Weights of a small GPT-style language model, trained from scratch on English Wikipedia.
Training: a variant of Muon for these matrices, 127M tokens, 7764 steps.
Each number is 500 + 40 x the weight over its row's rms, rounded and kept within 0 to 999. Layers, rows and columns count from 0. Numbers have three digits each. The size before them is the row's rms in percent of the matrix's.

# layer 3 MLP gate, 512x64, rms 0.365, rows 192-511, columns 32-63
146:557467489513488569529540484447526517534528491521478490507473511490487450592463526478448528542517
064:482450542510454564484517579578501463454539507512531554542524460521527485514570418571541497544500
094:511438543435473522576542460475471505515508464475459581569461502481468526487471510479533523535484
116:499499485506571519548462506511473520573538455524557480525507537499555462515489520507517534473459
109:502477414498550484512489552507499504499509467560500571486494491520543460467498467553479484436456
102:427512439579470496501461488548473456500534569516504451496480455564527547418515516528554500493477
109:495486472491504535503468576530550471474564458539494493551510490522588462497521476513487541554478
101:452490439542501506501526535528556483481433444503499525497504512416507527552488449484513479490504
123:490504487478432424516500456473439510503482556486409544531532448524452493520449469476471499545527
108:432553483503438508454500479527539509517404483474459469496487541502460575483531583481486481495504
107:489515484497466556581499489567472489504516457525487502523422538480544431492541518523532588514540
051:500497489528456501470564479462568547531493492520489488456520468550453470463599527554589527491531
095:554562516471523519476524568425449481508485466500483498520498502482525521524493501453415408447506
107:562484453519518472538514465459442505531420486516498504501481495464443497482418511454467509554514
098:526525477537502466518532534489469534501460483485459532534515455465528495450546440516520457526519
100:493502464454475377465447491551579499510487531568464507439487477501461452543490477494498538536506
052:498504505492498409537451523472500464492434489440476477494532489517422457580497466511524486453524
083:488557498534512538585465547470505536518480443560502486542525495506516542506551465443506537540455
071:426478524460510549481487448493425505550559491493474495547458509475485435491547501462530525509595
107:463462553557429419470478520532509522484521565570483522541500510488491459468472481513554454472512
065:486432511546480492461550526511480572472503481481465472389481494482595576506465566536471487474490
098:445503443439504485409515498489489449492488505536489522473473397478570526499492472494515433553523
101:464484499506482504475506467538469498530527497469566548501522523529550504492521540492527493561398
140:527510476554407460479511492520536480531507565431425561510545488526469572529478476492417458508447
119:500470508531431418503544547497526521532440559467518527578455483470499435556433514478479461536494
090:581470422527559478491461475432511471525507401468524524502481501414567472504474458570504471502575
124:438516477450521509513515470501471515435564622495459500526500490490563458479509390491546429448515
124:438517470507528545488521522569500553510500531453450538504516450553481432448505569494520533489537
096:499530440531520560479434443540556481452498471515531445491538538518515483564462395476559467523483
121:512497541479521543525491440486487541543564461454441494566485457548471443500553457489489471515488
115:487465564525515478537502520519521538549500485507497474494511581423524466499503427509486480513493
073:504420430451475446559469492479557513492547506471559438532487484566493523534553447429491510502520
147:554466455508603526482515491454470426447491517497510561507532487438443500468532507572509536438554
106:435496440503548551526518522492481468512514522533533509523472517514460497451486454472592479464490
109:467543431479506539533519493490567474446512494499500452531544497467463489425522469481487499484561
095:566467507517474494543504497558502534533421502488550464523458556520483518496540562485522562476463
072:527479529489459545455502507511455516478557474545486545499474603556538431529494555487566480553551
117:451496547456550541529604523479465529511518428547527462530475413453488487526525498514477528567490
044:542480566488545520609491482486464559520516488491470476606470478462437526528510495469537511517447
120:461459507499507503583548482382532568539494434509461563502438514537452446491464466524497541547477
058:484518467478400550570482529498484422482424514471513529518518479563529534480549492417539551496452
073:539456478521476562541556484509477526477493457515439482469553515516498446473565567477423550527488
115:508480512478490536470504509560491615560415439459496551520548458518515527406481513506539506407548
094:479549515543428408500513552536492555499499537498498541534507511487501432503461509494434529539511
108:544416528469489548563514482534491569505459446519570560494523456482531498502494473530527516500511
108:512497494507514537579433476550468551523490537531497505438465509437412559504513452614547487482438
114:434467429498504513443508467396399547536508514425557440490492507500470543510512441490508445475483
083:567444550572499456495548547453461525508522471493516489507539466488505459552490490493449497498535
121:505500569501464488549556494545432530434425491468459447628531483549534543477409474484525474483482
060:460459536509517474497472505488546440498542461475536533497541478522536444492539402404564509406513
110:516487566587454539475458481474512470501478513494528478555508507447470437489492547563518491550526
118:564474503508438499481524521511548553499543562467469495463486516546413527451548556487528448478461
091:501610462440512563505491512498560532515499471535504573507540502588552534506473488491493486438476
036:473466530458541486491504578514482489464546446480428501455511458453534470475564551440539608547501
094:495515543543545517570502427480499470525455551552521535567493511559494420527470481537443431486558
128:446517390508569517465437521497524468467431532521505532537435543427449457496490489524540489458509
097:491557443457516557529481538520465432480526480475439466475497515479532595460493505490437468509501
099:492552479561514534518447469483444437404502516552529485454480502523517514547512529497405453439427
087:472533515532575482459418495502508446554500464536480467521478509506580438522529490459533519537497
113:541487481520528492516494485465490525530557578476486588411483538471468489500528450528506549487503
122:498526541454504532535504490478511470555503490576542565455424486517539499561498491594503513530469
122:536494521516612539447446505447530564489456462467562500519518537461512481468576474483546508446469
103:471545434421525495493513470465486526508526562521419505549502533511548450467480478542562497533582
142:473512495535501500581485504466544525500452498461483525489401500435456499506561492522509452460480
085:504565443538473560533473523464483427503446525513500527481442488522489439574481441439447432571564
124:444509417484489522472446499524454484505485532548518497464579449563488475512461494456501442459481
089:562483423561488501505484523494513504535450507554517495508457439509473494475481454456462513422401
110:464506366463504547520438469501521490512471491538492481470427498499528507479500520562499584507457
112:482577412507513575487464503489488413492507487502530505492484548469465556542489493469499491537454
128:445569495542465440469495503563527515504477483549483480515516477541518526486509488503558500526495
101:479488469525558489553531500457524512467494536488517485578449437429451549452476538539535497542488
079:496427463542558481485546505589502470462508520508533483465541603503533600480481452570509457526490
095:500529502529505537521476471483533541490535465521520530482424562511484534520523527462467501525383
069:522489521441442521471535438534450569489437461564517465459492462503484485470525503497525572547553
100:452544536530495532435496524482515442525456435589583501499569531511480469486516505462485481572470
108:456522533437439490481534570540466541559487486501471527474503446560483502480564520475457501544567
106:418515554509497558501537555446467512472505447507522497467587514544530494436480416450522464467514
065:517495521498515493567548481514485499439571516454445513579512447537489479426532490516496464523575
121:446517520552568518472508496395428503459499479534515555564477473509482483532476503541483471400483
105:568482472509489532464541478491498562517462442455564482527503527578459489477458527461439537472522
098:565557421501536550468461473537468538542428489540548488529449436469534461502523393492550496436504
056:488614453510513512482482493443520406506528481533506528509549518529563498534444504556509472500435
093:513500475502483519522513457496545519461486530474577559558523455548534443435498392478507478506498
104:501466486499484577525475581473495516482495480492533554503452494570526472463524546512513526509475
117:495486459557497504474548512410473487485484442470492481469528604510548495424585520554451505435518
121:511483447508487524496540533496445572510422633508468483497507475491524475463469596595526472486477
029:563450480480583495534559531515508481488540509470517509480486468473482517491527550500520513487505
092:498532489467470545446448477503469372441508458516496499559486489482482460511534466487523412518477
033:490495505531475496465520564458525474534514529501469522426558488535533511578489537624547489415481
123:437505475564532512521472413520389494527517500482473479509514484481422494550514543480508479556490
072:478521507546476467482468501490483478409495464566492429517426540555525541468555499459521523501498
112:514480394542435414479495529508553542459477549501509455504459484542446474544543470454475450503454
103:393527499550493537466491532584439554527468539537486502506539533475568490496442516515472450527452
057:419476544472529512487418549479520550490515462504476551496508476443542485424467540510541440568541
089:471526531464484452479532522416522446561513444525381529491508481478496483454536422465538494420493
092:505539545446514516509533521483500496558498539527475483569552455488462472494470551482594478453534
070:476522383465533519457512511506468482454546560428468431503569468507529533461488541499551438469552
123:508496470521504511442513498539470490500478548498517471485425485443464540442444550512498464509471
120:444503506479491544478496483429459502548538533441510541514620471519586492457481511514547399532467
112:451480482549474537547515484507438552553509550409507492500477500535473518423400498525517502426568
105:483438500489459491486458542504554612504529486574500544492468486496459475561521511538464519528422
093:446506471554532491426439570538489475519463456533458543470500517542453517454470482521461478529538
038:531482462524464548490498522468522435521554454424544517554477477540523466489435541523435439415544
133:501531479531545523514530470542593569436502453508519442480519540522492508471493475454497529497478
089:408441421544503478480497515434473528521496546538481529544503476550467529473559450490493501518536
034:492534525417463508504544516589551486489515516500430504530491519501550464599448547557498469524568
099:508513476429514491574436509505478533517524452476504450471552523513508521510425447505498468494493
115:554541437449499529495492522497429403501479516480455445475493510568519528524488505445430495477472
117:520475504485509571467499464455525496456463421481422520529454562488490477552488517586436567512530
122:460487455521462506489504472511483455546534477491516435472465511478478484413504487550555469509423
099:500502418496504430520436467521447538440519532534582467536544452507562544523550521518494493476517
096:560565464410437525552522526518521466487470501556460504461489517542538445547499449493488519552495
105:476503544506497560512552510464433454525530471478463475504497495413532504508469491495564458542512
104:533502419497528473496517468478566527491456426515519514523471428522438450454506518554507451502508
121:508496473484431494541462489487450442482513548508448471513496526519424546505422501540515490522493
105:487461459462508509505481422457563522522448526453464420594535517476511478552477519453493470432535
042:453496458513523497455453577527447476461496475555476552427520527481549563509454485571535571415541
115:482464459563532523517477487468428502487516417565500536497487540505488464468524432443494503530549
042:474506486521473461484494463408531499391549525507472558480463476443556491519497437461503550554475
140:570584536531531444561491473512491446571519546495463469474548582560424533525501528524480477556508
101:511446456485510476452502398538480533485494494525525563452503488560544491421450416472540491444540
143:428563480553471505534495496640523483505487498494506515507567466498499511416540480506458518506517
082:503496470509530572513506497462501460571502404500430508498467520558446518494553470499505499480591
072:483507443455535526534451455543450519500604500509454493458409525460467591488502532559417472494533
126:496498516506551547560480558497513455525507538455527537544585454500474524462493464484507484423544
116:498555466559449538443486528569532440489510437513554485508511544520490448573483532538506489526445
109:513488414557485434447574427492569513536488500530492468425453498486474489522421487524491503528505
069:567515485490472537552513494462481438451447510466460527535520453531593473539570463490451483455504
109:462435499494526494500488605478487559485583544580457558550478490460530500454540465516517550519535
109:584483527486475523526610557453457447494480438525481550495525522464500506564488607488475468450517
108:571492544492484518536473516452439500449488490485488472522520384447505538554497472592463461478483
095:517524425415501458466465477520492451515560481492487593492519473493579476472489541528404525552573
102:466584475473537530534446531522500481504453495520519477442519457430549469501460481463495546547419
119:561475445482481491477525529477508563554456539452528438512551562546500483493556534450481485431514
092:523539518469494490471545464493485496510509509477500570440459494516504516511532452426481462625553
118:500475433522443397500523512579543505511494547485468497502485464548487523387548439454508511531500
113:469491427446505488524496505404571498465522581453471432506551497533515508552531537464470448507541
095:430542450532507431466439484511502484528467490509489525508460548463546508464490469442428515564525
149:492541475478469506425456546503491504472551517511504478481478565535587556437517556488500485509478
093:508499508507512540474536518581453535507471497603478499448484500533546504517524497544498518448514
117:513499519569592456549506529439516551492527501530517534442431467572491513482566454529546517467528
127:484531476489577507534495503550426496535511523417407459561525514448489483412446495486528521496428
127:574498539522543522524511492451431550542508497498552530544476530485511566502456470512535507464483
073:515482607534498463494537492526545600497473460506499440430492559503543555551456553481571533468487
061:463567490500455491491512516449517433525550491525484552491454527517522475463566511410475569429486
117:468521478529526470484558550456541573510480507474450423547566494481494527434517439458439484482501
049:569488504520521463548567571556517476450550522496496511562464464476496432484484525468468501536565
046:479560553441495534524486562523510491511543489539461490484503449520520555526449469583534475445546
110:481482426501505490542517541539505422516548516532477550574469567544468528515482484481500567464416
099:484501489489444403492508475504538525519466503475475515526530490513487557600559495392471551517525
067:521551593495447502490500503496462504541541504567456533511521520530551473565508481543504493494467
123:501540500475454474489473456460491560505457533512560465473519512506552537477543512526458513478497
116:583537486479439489547537425531509525524516493465451535524550512565459505455506478520458459510502
113:499504434513483530552536456438480517489462482477521485604526536492531526513527461490474458383498
124:397529441494559527449490529543481499454470462490456499465532491505487467488536508466483440485519
138:456484492496542474503472492441563495499515467481530511521535542529428481507546498476508543503552
116:506545487434434497502526562547459515530528462572532463494535403490539458500497535432531453431504
055:429559482501478566455544506539457492490398546486521548547468549546490447494522478498456448482552
103:381502495457481490518477518492549514470574585506494476491477448543517468420478461402491460476498
096:549514444548485528541476476472485377534503507504467487467470539556533529460451459499507521551486
102:441480448507474596538515512503488507469509504452434548518484488465479498496512443493506500445533
090:515510480491413444510499515492502516501536515469450446545491487490487520494498454389494493510479
079:563473519500613561570447509489475435497486492487523490546540550457498539427517456554501526507508
112:519459474567553431503530522522533544514479490547482515434477491494448430477516480525479406501492
072:512507436429451549488447464449554477448478537589428532437515442500467475538510442509460490561525
121:433477540493447509548472492489561524443495531478483517508526486509539430481517502560539449514426
101:436522515459445488527492573493492480513517511529415533493502454531515504470501485433518484530408
040:482519518452403505528503567512550526450538452520491557453484498469501499586559580478545532494527
084:577539555549448580572489498462449441531483451468501489514506457559461500533507512493465563476529
080:527445533447459509543500554464504535425476478468488516526485486562454498500445511555491507527505
127:425482490563503526570452457583547448521505479380531474536498549542486537523491429506445518521499
089:457509441542496467492482530525463594492488530459527426496518508484485520534470480474480414537485
120:509489449503506555551511606520460470516478469499386501496426528492520515510505522520491470523473
038:507492517449479421449484483406515513515414529514513523568492598557582546478561487507507540517533
105:438544421547512532486529581508507487597503424579500503525476506495542567484502546486463480495461
133:434490485507506557426571497466430510521486536460518541513484433575499463466515466447529487539526
088:452537528480547588504518502527486480541524479588543539503514519461488412522412473498538520493526
095:404439503519538545548449542433530465506552525502513473454516540492487454425532457484544542486543
035:409488451542443482444509471465558446552448521440480530539527502519444485495483468501514452518472
069:520540503388504432563490533518516549472507500515501538503496524511506545556576413505533460500494
103:455569429510471549449443511516525534528487507531525465525471595556509499552563510499505451494387
100:452542583507494552481459533496547453484549492573499542453565478557562464511526527451506503547500
025:525475490436522476527522499559522551537579503517497503452503502557448447597515509474505481428400
102:482528498502501512510493457504548495502451482529475543478501500551494466525521633512470454575524
114:549524450500462493441472477461518478533509501502465433451499565588518579502518450510474437486512
114:482484464553506478491451475600491526537524479496476548517483479503435474508503450503476493524522
067:467568537486539449521461432508513485474487480526555444484494521556523510544547554560512473411552
119:499478501462566560504489545450481514526513470494514568469475507428471557445510379565487511447520
115:443421479517517518514507568522436560569506553486509485545478469513557526525536499487479458565413
129:445500507538449514451489478545545533517489501479443528561547494521514433520383521442535468530545
105:515504574476425494522451549465540510439547487526435478489550555489481461481537523470505478557545
098:536486466524481512568447522554494607506495545510475541490488502516443508591546502533529515456482
079:559460466471504554605548479498459533497472524487499493541460476450480450523535550510511463468536
059:505526479523541526510436474494537421519463526517527507514486412494460468494503443494470584485547
108:511576471528559570507558489511458471477473520392525495526480470474552517528489477452530529553533
097:538515480513507542466483451533519538558472496506446521464515502500488451506504435458565552509535
138:534516444586523558490492540470483482505453438459556512444495466455496458519506449569498506531501
081:510463477547534495526507586501560538528530485495465422538501491534512512551518573515407540516522
113:501551521504513549560459567424470505472561499476442525462488485421531457520569463534522525492472
125:420469500553494516439539447518522573580418453447490455439461517459480531481485534548517447469440
096:530468466524493582503500557455580501535474508447533483540504529503546510482528476538576486512559
107:452490515456570553559510529489523518441483431500487528514480500476489447439406493484523541493437
105:593470594488481466539535537517483546464525533503469478520449588503494483476491534495486526484536
101:440477495439517522503509533569593541475557452534462523494531566481528488490499595514515428445494
091:508604433491522466550479485484515485498505530493526557522473521485519488509569485456452514440488
030:556506541551451496487520458481500503461485515597455464458539520552542481498514514561490382547507
123:464496455533473495517515489587495464482492474521479521499413553473508486507512496560533485514558
097:455503481470445550495477542457453506513521571515518509470420488494536504516529521490507532467451
038:546568552544536474561510505496497506445468525511584472518486508545469499578503478502507493489405
092:468525490505415558469507490541532491448501585480397528519461528538517477454499536465534550538522
097:484586454540499521526468513508488537498507438475476451539451452484418492501521407504509520508462
116:455522456500556533537433473491487471552441509523544531488513467500489493482414486459535544492417
057:484500580563480426476453470486545509496459484500501513536462410531473517493538508499501559502470
142:531519495498536507511487469494535523493504498475555535524539470462423414512521446549507503443552
079:480473459432449521510520565525509541453530538516445419504542553492494475473504500457501493548470
108:560516483521599553554482461548470428525487457482570538570526521470455506558507511516556498496520
055:511530455557481541552486477568493426496459548501553553440508458519551456467476512533492511494445
114:425591394523513466483502433506516513564469509447464434521517582495519468519415480490517487543516
026:574427487561457449479494561485450529535481520526561484500476533559477472442480405508540569558525
065:482486538539542476500611536503540424445446459516503491518551482485488526446439525521409457520548
023:550483447477545453486489453463511454466501543595541437442502552523466492449526573455518536466547
118:404486489486528454451516495499514538473502527508524481424559441519521528430547549479478454537526
113:516494451491558496516479533591480459541533569473493514538534446495494519533486427462548436597525
081:474449518489447534439514515445512474441524493516470558486428555502552541481442456492476443465483
055:525473510483479542506517511425521442535532495414470458438540533543521515548486446499453487486499
122:441496469504425491489504490517552471487512503465452464460524552485522534472416464443505531531443
114:547605538501553500539470553555538468460506529509516462489535568528519519517508526494520484451535
066:451511553500453561474520500520482519486549492457544479417394486511464527563550491480504504485538
076:468515587491488531557547530479459529461519481485482454498522522493510533445570576492522506518536
111:442523488468471582511473602520516510451483491475517530524519445483521493480501464461536554588452
107:380473463433555531467534581507492554433551482548577545443561499530528532512526504458541474446462
088:440551490549460563486543500495467484533518473488505538449497511585552491472500440527534493540503
090:483542483590518494534427512506530517473552541550490419505505517553458461499442508516559487454478
115:429496467468524424509525451586551562434482505473492489482595511558496507456512541533447510507492
047:412523452463520502500607461420492503551475544446526513522511469470454506508463508478541448441491
064:498455552445519569539458491522483494563513509490513474540519462470527479581565409525557507479530
109:502481431435440529507538515495404504556500501523479549493533484533480445528546539429421474565518
098:481523556525383564437478552515491547446519460458466533517594544513478562560497527514449507530435
110:486509440435540483469447495498529540495587439484454478527497520472490548478437435495497446465467
104:540521527551461509489527471500479559458440465486522505580514556502451610546454533560514523382425
100:428574470536529454487506521467540454501523526463510454527559517476433502484460505566476465454488
093:487482540522550493508513565483499546475507474476516533436511508552457495521550497581442510482439
114:480499490507513483480566506503515583539394512455479468527496510482560508463493499537530509496527
110:605465511506502500526460508496516527500469548536526428493520505529444474499604462546468506509513
092:527494466514531541473517509561446547553497437502420486414492538472524551489506507457545459496477
090:495494550494475504420497535504449519421533459536473519501581539519513529542496542526477469579514
065:570496483440488479403539512522490521439484483477564445557521480511516480539592571512485488461604
128:480439419449448510465490529526508549508481588499455485514500449433424520469536485468537442531597
110:538536511608520464539486457520528494514515458533506469466510490509504494519490535503527564534452
100:427537499481506508486468522569547507518511515457518512470537507503499507524468549524563577465528
112:520525441526468515516544523586576535501478511512484475520557492522560577538494505473475524534477
104:546454426483500531560500525491525487511522463434516483525481499483469491500504511454441563464620
055:532484479478524437469475529480515509449530509510473439446493510473487527511524450499532462484473
108:444467577574511445513545449506457512483464530474496511494481579487505486505471524511445416506558
121:453491599527442577466493534500572555488494550460484486533551496486513501487502550444531473458558
094:522481527497476541477480480551555525499462518519480466506560538564472490586549535552455485521512
073:465446408501538505537494542464566519504536463362516567555494547521540509495542455475540525490485
055:513459484476464508524468442498525472486438491457477584515525517496531503437479474485555566567496
142:486512523577476559417464436452475484570502489425548505461484547516493500480437554447427475500480
112:546512388516549560515478531499444452462452500494517485524466478479434506507543438477530522466555
065:515490474483580435577431569466496506436563450535518512538497521519503565514553557459501558453556
085:446469478525514470424438480425505490521433466522528485499489400492578506502494490537474510515548
059:505524500448430504517494491540465464479471467548422476558508475478481483545471459497513532520468
110:410468444485488534441518442487507523498457544509524424475435560473446476527550576505493475428530
085:572538440555477509510572473561532521543524526500471495486588587519469504465511459529477471491529
081:522539514469498521509455483543545526482553466483509523535471474507550453472492472469530588528493
121:540469471515493504494452532480584480440472476575487554456493474452553471506500473510548485527504
115:517520495515509516492537557464526495442491453584469550486561496498501526486490507490491521517466
126:452492434523435532504494454489477450529459515480481517479460512519481526551497480595526478514461
027:530485490500526506426531439475516463437528473533539478514482478478579450455445503576455521574483
106:438521547528474473522487474470531475506569547492495493507521467461474481473515448497535506590532
053:551548531467479512474586516398523407478500459463527507537519530498544509549423544479548536539487
098:498493517458539614473518502484416524527526412564483529548510513495558550541455531518551494524469
089:440435532459537516506473490422498560531472465491591523470488479505467471493506463485482552480508
059:516501522464541587569458507462510453487425545515461432548511476451501480533512478508545503440516
089:471534578534504506470451519495514540491539487509523534476562478508471522486566504428549426478524
112:443492469473498494560529439519478539564484527442543501513457473557514432513575527478464460526480
126:493520406549525465506500609553524541480430504502493539567507448490503525472481484480531560469476
088:465519547443567514601516479446531449487541494567480505430593458455485480514522478515526432463471
099:494526473483467546563512436524511506410517512504494493505565464484533474490447544530488502390520
117:549516453428502545551519495536503496490489454477492490460422522540523549468476486508473623495462
058:434517521559508473451469492490517611543456479512566525449470468460475536551489546474440467506499
094:446444453532520516523531434488495536428528565467539518500512475508462475502480548512502548447481
100:509461499519512593551454523475472489493506484496469539485480566438484508464560467495559478534496
072:525513480457496484513484436496586468431523456487457511492497476522503495458445519508498481426474
124:509502463546520501518519495434584468582449512398481496512480497492500503483601471471479498537537
104:444496520511576593470527443489458538488482531437547440523476519465495519502476396463571489420553
050:480510441463458518427490527532460573509506473524500549493505546585469539525525516512495513511494
131:471542441467465491485432478412505494517510510462471461523483459466487508540520479439503473459447
088:504531474459508514545531559440446543456488435537510544506535509488542525550537497473489441450511
065:467496421505486509523524555477541536598415484517494498475479516582524564544494490452521598466495
118:587439505568513562513536497495449463530547495463539465489517565465587439489437537495501482489458
078:571492587498539521498532527501508509492474509528554493495520554498501462550482582463499574485488
087:463464545486525509524558480538517504509510541521487501517534452551537527450533441424517581481444
116:535483463479518510574425497476528553520508512400532469512517469504433477559506459532558496445509
103:516506540546480470589460570513394462492555514552479527508489432517498468509511499459479480512557
082:511525451519515537468493491536524513475498559493431450420461506489535550511452461510519442528485
136:451553400509442523413494510514461508506481559521468522465481508524549497464430504389554511530509
061:522541469450500548516497490534497504507482522476487552482529436474537473556526559538515568544463
090:416532423593524467554513473465493466512519494527422487532555521540486508423510484443528516434502
028:537510466473526515487491467434486452503509441498485563448494499603555519445488501500457548459496
141:548440551535469569507505511496543478528510481476508518457475518513475511604549542543477478497472
103:507532486518572507571503496499567449465545458516482445521457533430441523495509417493472540515500
086:502480437526496554497497493515449546456476462514503496523522493436454470470474518497497496485508
101:449517494571497524462502487576476520522468472462531393530563551442471464466444466465463504426530
101:553535543480445439559523475459592498537442493505437519470508520531459477497479476472500480547550
063:512503490512534529513433495528495460499527459465512545539522502501535431556481473463376561534435
112:417489444509512441522466505478496486494452566457406458475464533491473523467424526511461481503454
096:556512434437465543458513443520499539443503508429487495449479494438483502501532462549497507512508
128:477506433478518450534549498534451463492439542433507467499516455558453540483460535504503481453473
097:460481512529548554562539497426461493568511489408536508533517490485395542486516514513509552428436
080:521506446521552473462471529518500506499450503538520502534546525521487467523508515418489523484543
133:531504487513534576490466511516473454498517487460535435526547509533545535506497532505493501445490
075:554519481496469503507490486489495580572429495463448440528465540467591475567452478566516510454508
052:473559526477504502442546501475529522462470557557499565456492427528521492579514501497516506518507
081:517521541456466550516510495462512565427510551438544520484450451451555509523532540512393541499520
151:465488459422522553484582532525499483513530471454521540527500447478492465452595572487533531473481
121:419512440495452507454495471568539564459487540492394530475486542584483476457474476411512492492540
107:452524464543489502442486509572422507480541519464564531501495453551553480512573508421486511560448
134:434547446506497519477482532559490516486520480432546468494466462513480523501546471510491560535461